{"intermediate_size": 704, "vocab_size": 32794, "rope_fraction": 0.75, "init_std_down": 0.00367, "beta1": 0.9, "warmup_steps": 200}
Each number is 128 + 32 x the weight over its row's rms, rounded and kept within 0 to 255. Layers, rows and columns count from 0. The size above them is the row's rms in percent of the matrix's.

# layer 2 attention output (transposed), 512x512, rms 0.0373, rows 475-511, columns 448-511
size [103 102  99 108 103 100  95  97 101 102 100 106  98  96 101  98 105 100 101  94 106 104  99  99 102  98 106 104 103 102 105 102  98 102 103  95 102]
[[111 173 195  87 137 116 111 160 139 158 136 158 130 115 155 131 186 138 100  69 144 157 141 149 103 162 149  61 180 136 107 103  97 156  92 144 147 140 104 112 128  63 123 147 103 148 123  85 106 186 132 152  94 139 125 180 165 158 170  86 158  91 127 101]
 [155 155 170 153  86 101 108 166 111 144 154 148 166 116 122 185  93  96 157 108 114 123 158  99 113 111 132 108 105  74  93 127 112 116 114 165 119 148 122 149 122 127  87 177 173 115 168 165 107 121 114 122 160  72 175 109 134 141 130 138  92 129 105 158]
 [ 98 154 124  92  75 141 109 137 100 138 163 161 201 149 199 155 107 171 161  45 100 163  81 124  96 111  68  99 180  88 104 179 106 150 117  67 124 146 107 142 135 168 198 140 148  96 106 113 124  74 109 174  90 171 174  85 141 115 136 195  83 140 159 137]
 [146 101  77 126 161 168 165 113  94 107 115 132 147 162 133 127 102 129 164 152 112 136  99  90 165 163 163 110 142 157 177 149 120 203 134 159 138 120 102 122 155 143 101 122 146 117 175  99 144 119 144 145 167 139 161 200 152  95 147  86 185 144 128 144]
 [131 157 166  86  74 163 100 103  93 124  95 111 104 140 151 115 151 226 230 137 115 134 105 115  71 147 110 164 109 118 110 129 111 162 110  73 139 118 110 154 138  92  71  88 157  86 204 155 164  74 146 128 144 142 175 165  64  61 132  87 110 140 123 114]
 [111 118 156  79  90 185 115 109 148 121 127 132 116 119  74 152 112 201 128 106 128 122 153  64 110 146 103 226 137 173 132 131 144 165 112 143  64 178  93 140 108 138 117 103 162 149 133 109 153 142 168 159 101 183 114  23  67 100 167 107 120 160 104  70]
 [ 91  89 106 119  68 137  61 156 116  76  94 132  73 108 113 138 119 127 105  94  92 136 162 168 151 125 138 133 106 146  92 140 101 132 119  58 189 147 118 142 120 180 142 176 109  81  89 135 156 102  93 150 114 137 101 132  88 174  68 160  88  71 146 177]
 [128  87 178 124 114 188 116 119 169 150 111 152 109 127 120 158 141 179  83 170 145 147  84 161 172 142 196 118 118 143 164 103 121 119 155 123 156  80 148 166  62 155 132 184  78 150  94 110 106 114 107 170 153  51 168 172 114 114  99 104 106 151  91 115]
 [147 135 153  92 114 163 132  95  70 144 164 109 119 130 126  99 100 128 201 101 146 144 163  89 141  63 151 126 181  65 168 141 134 135  87 104  75  55 136  97 189 114 191 148 141 122  81 151 121 112 124 117 100 161 126 155 183  89 129 139 100 217 146 108]
 [154 103 145 120 151 141  97 119 152 110 208 131 133 105 158 119 125 121 119 146 111 139  70 145 155 160 123 139 116 130 102 120  91 155  86 100 137 130 110 146 121  99 135 146 157 127 115 128 120 116  62 110 144 143 164 123 127 102  89 138 183 123 128 161]
 [136 122 134 123 117 179 140 145 112 118 152  55  72 201 107  77 122 108 122 146 138 130  74 121 173 141 173  94 164 115 120 137 133 100 109 160 119 193 150  65 119 112 155 145 107 130  99 114 109 118 112 138 102 161 114 158 154 154  76 169 125 116 209 198]
 [158 142 100  99 119 116  93  97 149 107 134 111 156 142 107  78 163 101 126 151 104 159  95 112 122 153 118 159 135  45  84 166  79 141 157 126 138 109 117 115 136 120 158 158 122 173 119 138 103 126 144  96 137 127 116 151 165 134  64 167  63 109 109 112]
 [164 114 112 180 148 115 133  82 104 115 193 158 193 141 181 126 121 151 166 138 134 172 110 116 121 114  91 108 135  91  70 127 148  59  74 123  95 216  83 163  85  87 112 127 151 166 104 135 125 111 130 114 144 172 138 131 114 125 137 102  69 178 134 135]
 [ 84  75  91 182  97 107  75 144 151 158 138 142 106 114 111 174 125 105  96  49 116 137 153 136 140 138 141 110 120 156  68 121 118 117 100 112 118 135  36  94 115 140 120 110 103 112 116  95 114 111 120 133 135 120 112 148 148 113 149 137  92 128 119 163]
 [142 158 114 136  68 113  63  69 114 116 133 125  57 116 108 157  77 133 178 118 135 181 169 116  82 131 126 167 162  88 115  98 173 114 116  86  89  93 138 132 138  54 110 103 145 145 136 141  93 137  87  71  68 109 144 148  86  82 152 112  56 101 130 113]
 [106 109 128 116 119 132 150  74 160 113 198 115 115 118 192 120 124 148 176 107 160 101 104 127  84  85 124 114 179 148 121 142 134 183 110 172  80 163 123 147 119 117 124 100 154 186 109 113 183 188 147 133 131 129 135 115 120 201 156 144  84 198  77 123]
 [132 103 157 127 167  87 141 118 136 112 183 113 176 161 132 116 138 136  89 109 119  81 143 147  87 114 164 113 192 143 156 128 127 112 180 184 129 115 135 129 100 147 112 163  68 175 133  63 109  89 108 110 124 152  74 138 117  85 122  78 126  73 150  75]
 [146 154 165 155 130 147 118 145 173 162  89  67 114 134 111 165 125 133  99 123  91 137 117  85  94  89 116  88 123 166 134  96 154  95 143 121 204 139  95  85 165 114 171 103 119  98 165 160 127 137 123 109 166 111 135 155 162 150  67 159 133 125 177  89]
 [177 115 110 165 115 119 130  77 166 129 106 100  88 102 163  90 120 200 160 115 166 132 168 117 176 121 136 113 143 103 146 101 161 160 128 112 143 192  98 161 112 139 116 112 154 123 135 214 121  78 143 128  92 161  83 122 114  30 176 129 172 114 163 130]
 [114 186 125 102 102 177 122 150 114 111 121 157 101 124 131 130 150 169 154 130 148 127 122 102 111  94 143 116 152  84 174 151 129 123 134  75 118 109 155 141 102  76 158 102 104 129 120 152 176 131 131 100 164 170 100  77 152 100 188 134 202  88 118 146]
 [185 113  92 115  83 143 206 108 104 146 131 116 144  99 123  95  79 152 153 108 146 109 145 146 109 131  96 134 111 164 115  80 132 118 125 175  80  89 165 146  56 108  95 102 142  90 131 195 146 101 117 112  86 166 122 118  93 112 128 135 116 142 115 113]
 [143 123 142 161 138 151 101 124 121 192 111 146  91 117 153  60 113  98 161 154 173 138  93 136 118  97 125 113  97 116 156 117 124  99 155 168 182 134 115 174 173 148 171  97 146 144 122 138  86 144  83  59 123 196 108  29 181  47 166 188 162 149 130 102]
 [165  66 131 134 150  84 135 164  87 164 112 134 151 139 116  80 101  97 108 151 159 159 117  68 163 136 183 134  81 110 177 160 191 111 127  80  87  60 125 112 111 208 163 159  90 125 145 100 172  79 138 102 112 105 170  74 132 141 193 133 164 115  81 145]
 [119 130 114 143 113 147 144 153 125 182 112  96 108  83 125 184 119 145 131 158 163 128 149 142 131 137 161 115 142 157 125 169 169  93 195 154 175 159 134 158  75 121 106 121 120 111 110 125 119 154 132 175  82  98 136 123 112 122 104 169  62 133  69 123]
 [129 144 153 143 146  80 109  91 137 147 100 178 155  45 123 118 120 121 115 130 151 128  87 175 130 110 139 157  87  92  93 178 110  97 169  75 110  96 116 105  85 108 119 117 153 112 160 120 115 129 123 117 116 120 182  63 106  80 130 163 171 102 162  85]
 [118  93 169 164 138  88 178  81 131  89  89 153 112 151  94 185 147 141 150 138 107 134 151 133 146 154 144 128  74 181 164 148 106 135 156 164 142 158 106  81 188  85 153 140 182 138  90  81 132 117 138 176 155 159 126 173 122  98 127 116  90 136 120  87]
 [121 143  63 123  94 142  75 130 131  82 180 140 124 108 159 134 172 140 102 123 104  96  84 114 151 122 104 194 175 107 142 123  86 110  60 112 111  96 121 179 152 133 106 174 100 131  83 141 121 168 153  89 112  16 133 131 165 134  80 118 126 165 156 126]
 [162 165 113 112 104 146 143 146 105 156 129 157  89  73 109 146 167 112 191 130 129  95 191 144 130 112  72 105 173 129  88 136 164 117 157 126 116 146  87  58 149 129  97  71 107 139 139 117 152 129 167 165 170 102 107  94 102 141 118  88  22 138 143 168]
 [138 130 178 121 104 106  98 189 162 130 122 143 162 125  61  64 193 144 120 145 108 105  94  71 141 109 141 111 201 153  67 113 142 160 147  64  98 103 141 156 107 200 173  97 143  80 135 144 139 162 175 139 159 155 159  98 131 142 107 111 117  96 140 144]
 [161 106 208 125 153 100 107 142  79  62 144 122  39 155 130 137 134 176 112  90 134 109 149 100 160 161 146 151 126  52 125 117 148 100 108 136 130 150 164  69  71 141  76 159 119 196 112 119 114 160 127 138 147  99 130 114  87  97 101  82 160 121 144  47]
 [131 137 118 121  89 134 147 121  76 113 119 189 148 113 167 129 125 116  88 166  61 125 136 110 131 166 125 163 147  96 137 181 105  97 174 137 117 109 139 159 116 187  82 135  12  98 119  76 132 159 136 123 137 146 134 130 142 113 120  79 147 174 134 144]
 [116  67 133 127 164 167  99 146 143 155 197 106 101 166 145 138  95 130 138 101 111  93 155 143 118 117 167 183 145 136 122 115 151 141 121 159 140 157 171 165 133 182 124 127 155 153 113 126 168  93 148  87 137 114 151 105 117 122 133 122 131 171 114 158]
 [112 156 120 202 167 110 179 104 135 189 121 110 120 152  78 139 119 108 143 156 147 112  83 103 126 141  79 103 140 160 149 116 115 129 128 169 100 192 132 194  84  52 121  85 119 132 133 131  76  88 168  83 148 122 178  29 134 138 124 162 121 131 112 121]
 [165 177  92 154 224 125 118 112 121 153 170 102 124  98  85 149 151  66 156 148 112 154 128 137 140  96 113 145 111 160 136 114 173 137 166 163 110  92  65 140 134 132 138 134 116 110 113 104 140 108 118 143 199 155 127 144 126 156 120  91  87 124 125 114]
 [ 85 144 132  89 128  60 134  98 150 109  74 120 189  36 206 138 172  64 157 118 149  76  91 134 128 170 105 141 172 148  97 105 139 105 150 170 109 151 127  51 102 100 162 150 140 147 127 140 110 132 146 106 157 115 104 169 142 183 157 130  91  86 167 151]
 [116 163 111 140 167 144 127 177 151 129  37 148 184 181 132 127 107  99 132  98 101  98 105 136 154 132 163 108 133 120 148 127 119 167 103 129 163 129 139 189 146 131 157 113 121 100 126 109 130 102 125 184  96 109 173  67 105 160 126 129 136 112  77 102]
 [142 167 119 110 128 165 158 115 173  61 101  92 120 147 155 146 100  51 173  72  79 154 144 117 100  72 118  94 146 136 111 150 107 106 143 169 132 116 132 104 148 149 113  74 138  83  76 148 118 153 112 111  58  88 188 155 118 110 100 153 186 132 102 100]]
# layer 2 attention value, 512x512, rms 0.0408, rows 476-511, columns 448-511
size [ 94  97 101  98 102  94  95 100 104 103 107  94 100 103  95  97  98  98  95 100 106  99  98 102  95  99  98  94 104  99  97 101 101 106  94 103]
[[104 108 147 160 144 113 144  64 159 152  59 123 131 104 138 105 185 111 121 166 111 173 117 189 140 171 162 148 165 141  81 151  67 113 148 132 160 137  36 118  77 146 172 124 141 113 167 160 116  91 148 148 137 147  79 139  81 130 159 143 125 110  70 120]
 [111 149 188 129 167  94 165 161 113 155  80 133  99 115  66 129 139 165 146 180 186 122 135 130 144 128 131 196  81 154 117 156 157  93 159 108 122 111 171 119 159  96 124 120 107 121 104  65 128 125 136  95  93 104  88 123 128 128 133 131 118 135 107 123]
 [137 152 101 105 161 105 119  79 155 100 131 146  97 168 121  92 131  88 113 145 180  74  93  86 129 129 132 111  68 131 119 148 105 114 143 127 112  87 117 148 116  72 124 118 121 108  93 208 175 156 105  90 131 105  37 134 119 119 182 154 158 136 115  88]
 [153 107  67 197 112  72  94 151 102 129 142 202 119 119  85 107 145 103  65 169 160 114 168  83 155 150 132 116 111 114  65 121 155 134 182 201 134 123 155 183 105 173 138 195  97 111  94 172 141 169 120 168 131 157  35 122 175 123 112 120 185 129 147 192]
 [ 86 101 138 147 102 134 163 119 174 102 172 150 135 117 126 142  62 110 122 141 139 156 150 132 193 119 118  48 148 136 113 150 103 116 168 103 149 152 127 115 112  90  91 163 130 118 133 132 157 128 154 144  95 143 114 147 137 128 103 158  71  52 151  96]
 [165 178 119 187 130 154 130 108 127 136 169 110 175 130 135 115 131 118 116 206 150 163 137  64  55 161 124 138 192 102 124 129 120 121 139 131 157 115 115 146 120 112 159 120 105  81  97 101 151 145 101  99 113 105 131  85 114 139 171 107 187  86  77  43]
 [111 149 123 127 178 132  97 191  76 189 154 148 136 157 126  98 126 144 190 102 158 128 162 142 117 111  55 121 157 122  61 171 145 127 160 177 115 123  93  87 183  96 148  86 124 118  58 116 156 130 109 159 115 170 110 117 141 137  95 104 165 130 117 175]
 [133 131 171  82 127 154  71 161 152 113 114  76 100 146 136  86 152 124  76 131 106 165 172  71 176 125 147 137  97 155  95 140 101 126 180 132 162 154  63 171 116 133 102  63 162 161 174 128  92 133 118 172 128  32  98 151 118 157  96 135 126 111 177 105]
 [132 107 107  97 119 149 102  95 150 148  39  90 120 113 134 136 133 175 131 124 122 115 123 164 149 138 166 114 162 110 141 142 105 115 185 126 125 138 107  80 192 174 102  82 104 133 176  97 132 108 142 157  74  79 149 166 161  76  63  99 129 127 156 112]
 [ 76 177 114 141 173 106 132 140  77 177  91 140 115  72 154 152  95 119 100  53 126 134 151 109 112 139 135 147 123 164 155 134 155 192 143 117 117 104  40 208 111 152 118  82  89 115  78  97 173 139 141  99 139  74 101 138 115  63 173 120 112 145 135 129]
 [ 97 154 170 141 136 146 101 109 170 145 173  90 109 144 185 163 145 173 120 102 158  75 181 145 106 102 134 184  95 185 174 137 148 141 100 145 124 142  90 131 123 122 140 114 124 115 123 104 152 157  88 105 146 120 175  77 171 122 195 117 177 109 172  93]
 [134 111 101  75  75 152 114 167 134 132 127 102 130 133 129 130 154 179 103 127  98 117 134 103 155 146 167 149 126 127 178 137 134 138 108 128 169  96 162 123 161  86 114  91 129  95 162  71 151 151  80 136 126  51 143 127  84 202  91 103 202 132  93 151]
 [132 198 154 146 131 137 145 116 112  91 122 100 124 117 103  90 115 125 133 126 102  78 211 181 138 142 174 147 147 122 182 118 158 122 102 133 129 160 193  81 130 198 172 104 161  93 124 136 112 105 112 157 104 100 165 138 120  93 138 127 115 114 176 127]
 [115 149 142 166 153  28 151 110 156 101 150 106 178 165 131 139 164 187  98 144 116  68  89 147 174 121 130 129  47 199 103  95  98 128 146 126 181 139  98 103  89 146 200  90 152 143 116 151 136 138 160 168 152 138 143 171 132 139 101 129 118 153  67 139]
 [ 94 116 104 159 153  67 134 174 104 104 110 186 121 161 115 173  97 116  84 133  94  83 132 130 167 138  92  47 167  96 193 124 149  95 173 144 148 111 113 153 131 110  99 134 113 151 146  88 101 108 191  84 167 150  63 130 116  94 160 146  67  59 163  92]
 [146 125 128  86 149 110 122 105  99  64 116 108 133 118 122  86  80 133 129 156 162 176 127  59 106 135  99 125 118 131 128 142 139 127 129  88 133 146  71  50 134 152 163  76 142  99 109 159 154 147 209 127 124 183 167 160 161 120  70 105 155 116  61  85]
 [139 130 119 102 133 101  30 108 128 165 138 156 135  49 115 103 116 135 103 151 128 107 141  96 173 168 100 162 141 134 116 191 128 115  78 126 113  85  51 138 100 115  88 153 204 109 157 150 151 131 186 180  62 136 126 122 100  87 158 113 130  95 179 124]
 [117 154  91 106  52 103 157 164 119  97 181 155 138 150  96 145 126 110 100 111 143  79 130  89 151 106 147 158  87 155 163 140  90 117 134  86 107 110 163  73 142 106  97  93 132  85 139 112 156 114 149 114  65 144 156 209 137 145  78 141 116 148 131 195]
 [119  91 160 100 152  60 159 156 172  71 116 120 183 131  86  96 158 119  89 182 159 135 148 145 146 140  96 148 114 134  73 120  80 103 122 107 112  83 115 172 133 172 152 136 134 124 122  95  98 132 133 151 112  77 229 173 139 143  92  53  80 155 138 123]
 [ 96 140 109  84 162  58  98 127  63 127  98 188  88 232 164 154 126 113 136 183 139 189 113  51 166 123 120 149 107  58  86 174 110 153  99  88 125 149  74  92  97 124 192 162 114 191 147 130 164 191 113  45 106 111 160 124 169  84 163 147 177 125 131 125]
 [105 164 131 158  66  76 169  83 164 158 180 127 124 123 112 152 148 113 137 142 106 100 178 192 124 236 104 105 132 145 160 157  99 124 105 134  52 123 176 128 109  80 115 126 103 128 185 132 153  95 169 148 139  92 111 223  77 165 149  72 132  93 148 146]
 [ 86 102 115  25 118 142  62 100 161  87 175 162  66 151 153 116  78 128 138 123 142 104 168 133 174 131 133 103 141 156  68  93 119 179  87 217 122 105 143 157 119 124 155 102 120 160 124 184  70 119  99 100 195  94 145 152 124 116 123 105 161 189 151 116]
 [154 144 123  59 143 104 110 154  92 128 121 124 123 141 127 134 119 131  87 105 155 110  89 131 135 106 100 133 120 161  87 107 113 157 113  89 106 136 104 178 152 105 217 132 126 113 152 162 125 118 123 102 109 148 122  68 108 139 156 156 152 132 139 107]
 [182 113  89 119 128  91 122  72 111 124  84 148  46 165 117 139 170 114 133 118 160 161 123 119 141 172 125 147 170 161 101 146  96 142  97 152 100 150 188 133 176 128 151 102 107 108 126 152 130 110 159 168 168 115  68 145 143 195 143 106 107 127  87 144]
 [134 138 116 140 135 155 138 177 143 178 151 126 113 129 105 140 101 165 142 161 145 144 110 158 170 122  86  82 136 126 109 146 129 127 103 133 143  98 139 163 138 163  94 124 109 111 122 123 116 149 148 139  59 165  97 161  81 159 146 167 175 141 127 105]
 [140  80 134 106 117  69 167  45 166 167 158 146 149 109 150 112 105 157 164  81 108 123 146 115 137 109 150  83  86 129 137 147 142 109 155  99 133  98 172 173  43 119 165  57 112  79 118 118  82 116 114 140 126 193  84 102 113 112 183 154 163  71  90 112]
 [147 153 142 158 136 112 160  95 106 127  98 167 139 172 170  65 112 132 148  87  92 116 135 127  76 146 133 181  95 172 129  97 117 116 150 117 130 126 152 173 110 155 185 122 110 124 105 188 122 154  93  92 159  99 162 156 166 132 108  66 152 111 105 154]
 [ 77  72 131  88 138 166 128 128 132  81 188  86  53 178 130 134 143 161 135 180 131  65 117 149  99 113 121 161 142 127 175 154 131 110 147 107 119  90 124 128 146 130  77 126 159 166 149 140 137 108 118  87 174 105 123 116 118 142 109 163 149 151  71 131]
 [ 66 156 113 190  63 119 158 119 171 122 171 143 142  38 124  99 104  83 126 124 134 145 152 142 117 102 139  95  98 119 148 142  91  81 153 157 168 125 142 140 161 128 187 104 131  79 164 132 154  88  93 170 108  82 131 193 158 152 121 161 118 126 137 193]
 [131 124  87  85 102 209 101 127 199  97 101  94 159 135 111 159 143 130 148 116 171 148 129 158 135 120 169 107 108 145 105 114 162  96  95 142 108 137 113  51 166  68 128 125 193  89 136 157 138  71 155  92 108 140 157  90 139 178 170 109 134  93  66 101]
 [  8 130 107 150 128  88 108  96  85 154  82 149 124 100 131  98 159  91 142 157 193 130 101 146  81 102 112 106 154 120 117 189 106 113  19 134  96 169 149 133 145 132 139 157  57 135 136 104 113 101 127 114 101 136 117 175 123 118 168 172 182 117 132  37]
 [115  99 138 134 179  47 130  87 130 111 131 165 158 113 109 104 112 138 152 166 106 209 205  72  79 131 183 106 167 135 142  86 168 152  62 133 146 152 134 148 148 130 145 108 130  94 132 122 112 103 166 155  64  83 136 144  55 120  88  96 161 150  95 123]
 [202 113 138 181  62 167 147  73  95 111  54 175 110 166 174  79 169 104 144 171 158 126 112 181 117  96 117 149 142 143 144 161 175  98 124 143  79 143 150 115 169  69  97 160 193 122 106 169 191 178 105  94 138  64 148 106 137 120 123 155 101 156 129 146]
 [156 118 133 112 110 132 136 141 139  86  93 127 156 176  79 162 122 154 118 109 101 103 101 109 121 126 106 131  89 108 140 154 130 137 153 101 131 159 143 113 142 109 112  98 129 127 169 164 117  89 173 150 103 123 133 113 116 148  85 134  94 141 111  79]
 [113 116 112 111  77 139 185 113 155 126 136  77 120  95 160 147 169 154 144 102 145 153 112 113 130 131 141 167 104 100  50 142 171  97 155 143  57 130 144  99  62 103 121 146 158 161 101 160  94 161 155  96 126 125  99 132 158 143 185 124 127 153 154 149]
 [145 153 127 134 143 108 106 115 105 129 131  92 142 200 109 134 130 174  42 184 229 135 130 146 145 106 119 202 125  64 167 167  63 137 155 129 187 170 148 157 105 138 129 181 160 166 158  82 159 128 169  95 167 151  75 112 150 123 173 141 105 135 169 168]]
# layer 2 MLP gate, 704x512, rms 0.0449, rows 0-10, columns 448-511
size [ 97  91 102  97  90  91 104  94 100 101 109]
[[170 168  72 122 176 170 154  97 126 121  95 113 130  67 134 113 137 146 136 197 154 112 126 109 110 104 134 131 110  91 105 156  96  92 161 146 105 120  90 132  42 120 114 132 112 161 135 116  84 114 145 124 149 104  64 137 120 142 109 137 161 177 129 181]
 [124 153 158 102 140 128 122 197 168  86 127 186 121  80 107 162 184  85 158 132 121 164 148 111 126 168 194 157 133 155 107 136 127  84 119 137 129 176 127 196 134  56 185 169 143 104 107 154 103 198 167 173 118 104 110 102 104 125  81  79 193 100 119 136]
 [138 117 118 126  74 137 183 155 102 141  85  94 146 154 145 138  59 115 139 134 172 115 168  70  90 141 156 133 132 127 131 156 173 148 146 118 120 128 144 138  97 109  83 115 139  82 112 132 163 184  98 184  97 113  88 164 113 104 184 133 143  79  85 189]
 [121 117 157 125  97 112 158 122  92  39 173 102 171 165 132 107 172 104 125 168 113  86 123 156 111  90 157 165 149 160  88 153 118  87 114  96 152 112 136 225 127 154 143  87 128  93 141 101 118 127 138 111 167 114  96 140 150 124 108 124 113 136 106  95]
 [160 159 144 109 131 139  79 140 143  97 175 125 103 136 108 132 137 148 135 134  81  76 141 133 164 142 125 108 151 168  92  76 112 118 181  83 196 165 121 124 153  45 132 107  95 122 141  94 142 149 156  91  95 118 155  92  88 177 135  97 158 148 145 155]
 [188 129 154 114 134 125 142 152 176 130 146 130 167  74 169 163  64 115 129  80 149  72 152 128 177  54 118 129 118 179 108 112 187  78  96  79 162 123 143 109  98  95 135 150  99  88 162 116 115 137 185 127 106 175 145  53 115 109 118 150 129 146 107 127]
 [159 129 139 136  80 153 113 105 112 154 170 152 103 110 173  88  92 111 173 100  76 123  75  83 132 163 167  64 154 130 142 103 112 160  74  94 135  84 128 131 137  68 121 170 101  85 181 140 129 104 132 125 121 145 147 126 137 151 125 139 169 153 129 130]
 [172  77 199 146 123 123  75 181 163  93 129 164 103 104 151 121  40 141  93  61 108 114  93 148 185 185 137 157 122 151 127 122 152 134 179 113 122 136  97  89 165 105  90  82 105 142 169 143 118 150 143  67 105 136 159 137 155 138 145  58 146 151  86 168]
 [186  88 171  97 160  76  83 112 137 126 117 181  96  95 143 114 116 156  71 135 207 100 130 187 134  74 126  90 106 123 165 124 129 101 158 174 142 159 112 197  54  80 195 111 153 150  91 106 146 154  95 163 132 108  97 185  92 138 178 128 146 127 101 178]
 [161 119 123 139  82 125 115 177  96 145 105 140 137 141 126  88  83 112 143 155 157 145 135  98 110 121 107 103 107  96  82 178 152  90  94 138  78  95  97 108  77 151 134 111  75 125 116 203 101 106 141  56 103  97 111 100 119 184  33 139  88 139 174 166]
 [ 50 109 159 145 101  93 130 152 117 142 111  97 112  97 166 141 167 130 153 169 141 125 151 149  81 146 116 124 155 115 202 105 160 166 150 135  78  87 104  65  81 120 154 143 174 175 123 152 147 124 133 158  86 147 160  70  97 176 100 103 129 127 105  69]]
# layer 2 MLP up, 704x512, rms 0.0449, rows 0-10, columns 448-511
size [ 92  94  96  94  84  99 101  96 103 102 108]
[[160 144 148  96 133 138 147 112 154 120 138 103 168  83  91 132 155 120 199 134 124 145 103 140 153 123 109  86 146 135 107 121 140 174 159  63 155 152  93  60  67 106 171 144  45  79  94 192 120  89 154  79 155 115 128 157  89 120  47  78 115 128 148  96]
 [111 182 145 205  96 117 103 135 131  67 142 153  90 131 100 154 103 122 196 167 159 128 139 121 159 173 182 150  96 122 160 163 187 216 145 156 126 107 102 135 177 163 130 138 131 150 125 131 154 168 123 141  69 113 101 156 103 117 108 141  98 121 112 138]
 [154  97 162 145 117 109 100 110 114 142 195 116 112 133 158 137 129 126 127 177 150 133 152 141 129  92 138 125  87 119 120 109 128 151 169 127 107 112 134 123 182 144 118  33 157 154 190 136 158 128 197 158  92  79 187 103 133 105 103 158 105 199  97  70]
 [105 176 102  88  95 142 139 120 183 131 110 135 161 152 166 109 137 126 152 107 142 129 123 176  87 170  81 130 155 195 163  88 153 196 131 100 114 102 125 174 140 100 125 113 127  81 100 126  80  96 135 118 154 120 182  89  50 194  90 146  80 120 110  87]
 [128  85 137  89 107 128 114 154 119 110  65 117 116 135 157  77 109  82 100 195 140 136 147 164 113 117 210  91  90 142 214 134 143 140 150 114 131 118 145 164 185 167 153 128 126 148 101 157 144 118  91 116 184  91  99 122 100 100 131  92 160  99 198 137]
 [125 110 147 131 163 113 108 134 161 149 142  83 122 166 130 145 141  84 121 101 123 209 167  73 117 139 130 146 107 176 118  98 116 111 143 125  90 120  66 135 142 161 103 152  74 112  82 150  86 138  48 128 132 118 187 222 134 153 131 178 120 135 119 156]
 [216 117  75 108 126 157 119  58  69 128 192 167 136  82 152 168 158 158 158  98 162 143 134 116 135 156 152 160 144 154 123 161  98 167 107 116  41 172  42 128 188  84 136 159 158 128 129  98 125 127  98 201 143 187 147 146 140 132 195  73 103  82 112 118]
 [129 149 114 133 121 111 211 130 128  95 144 188 131 184  92 181 131 149 114  93 177 170 188 184 139 152 120  96 172  99 130 117  83 110 177  99 151  64  75 130  86 119 143 169 141 137 119 115 150 209 148 135 165  68 128  88 130 194 128 115  79  92 118 119]
 [112 134 181 100 145  38 122 102  73  84 106 114 124 108 127 132 141 141 110  96 174 118 102 119  56 130 151 126 138 134 126 138 149 128 134 161  97  81 173 173  76 112 183 154 172  45 155  84  90 149 124 112 186  93 214 177  97  58  37 147 139 139  70 110]
 [132  84 110 108 180 103 144 148 187 115 137 145 102 147 129 182 167  98  90 138  75 112 123 181 127  92 114 160  92 138 224 172 135 127 203  76 154 153 110 151 133  98 145 142 121 168  80  83 155  95 102 137 108 158  66 205  90 115 184 116 140 119 104 117]
 [130 149 102 130 184  93 165 164  92 132 173 145 163 177 124 128  90 143 124 113 118 125 138 125 136 115 120 172 207 124  87  94  74  93 134 120 142 112  61 111 144 150 149 132 134 162 135 129 180 158 111  81 114 125 166 147 122 143 121 118 142 110 192 167]]
# layer 2 MLP down (transposed), 704x512, rms 0.0416, rows 0-9, columns 448-511
size [ 99  97 102  98  92  95  98  97 104 101]
[[120 132 140 136 149 196 113 108 121 193 126  79 171  84 119 152 136 161 173 105 165 123 126 108 108 104 111 138  78 132 145 118 162 161 121 103 145 162  96  68  74  64 178 168  93 148 146 140 120 158 144 134 132 165 179 131 143 133 174 202 129 101 146 170]
 [148 129 130 139 122 113 151 148 161  44 117 117 152 102 110 109 131  86  75 164 187 160 120 145 162 121 156  97 131  78 141 186 170 174 129 166 129 167  73 114 152 175 133  70 145 148  74 135 115 106 133 163  95  58 132 114 113 139 164 115 105 128 153  90]
 [172 130 116  66 119 121 196 141 117 125  80 162 119 138 146 143 128 150  77 136 152  75 122 123 120 114  93 148 123 152  90 152 162 106 112 168 162 100 131 162 108 138 151 103 142 106 122 134 107 109 107 108  94 168 133 223 119 155 138 225 135  68 142 118]
 [130 153 153 127 117 137 110 118 112 106  44  87 167 135 173 137 119 158 179 123 135  85  87 163  99 133 106 125 166 126 148 133 130 110  65  86 147  93 132 173  90  91 161 123 123 146 115 129  93 104 121 158 146  98 167 113 111 119 134 138 116 122  85 211]
 [106 101 114 143  83 152 133 137  96 106 182 105 128 169  88  89 131 163 165 139 135 122  96 111  81 163 157 104 129 137 189 146 155 126 122 169 101 141 102 138 137 142 139 106 148 108 100 150  69 184 141 202 194 100 111 161 123 102 131 157 137 135  64 146]
 [127  94 160 113 122 118 141 135 106 128 114 116 150 116  82 117 102 155 189 119 133 173 118  91 166 115 160 136 162 136 126 133 115 127 112 122 133  62 116 137 221 169  92 143  79 112  97 123 121 123 148 118 137 121 126  96 187 143 106 168 162 142  84 191]
 [136 135 134  88 119 119 106 125 100 149 222 167 143 100 131 122 176 118 146  55 119 116  96 122 101 138 232 153 115 117 178  96 136 143 130 126  81 128 126 145  93 121  95 107 125 126  78 136 128 145 102 126 107  86 141 137 146 122 153 140 104 115  78 117]
 [109 155 193 141 140  84 193 147 142 117  68 182 123 102 152 108  70 101 101 115 175 172 122 174 134 132 118 169 133  96  69 102 159 173 167  90 172  80  36 153  85 150  88 146 125 164 177 162 166 186 165 100 118  93 190 101 121 166  95 124 126 122 127 114]
 [121 164 159 143 170 143  96 122  70 167 122  86 114 106 155 171 100 145 125  93  96  64 136 133  75 118 100 156 106 122 148 134 156 103 158  75  77 110 161 109 120 189 122 153  92 126  78 126 163 108 188 120  91 136 141 167 132  81 154 130 159 109  93 149]
 [178 176 135 129 109 138  72 118 133 130 132 107 103 191 132 131 134  72 145  78 181 136 136  86 178 191  83 113 154 150 106 150  90 142 183 144 182 133 166 164 156 111 105 127 167 111 107 147  73  98 216 140 175 140 208  93 237 122 172 102  81 106  66 147]]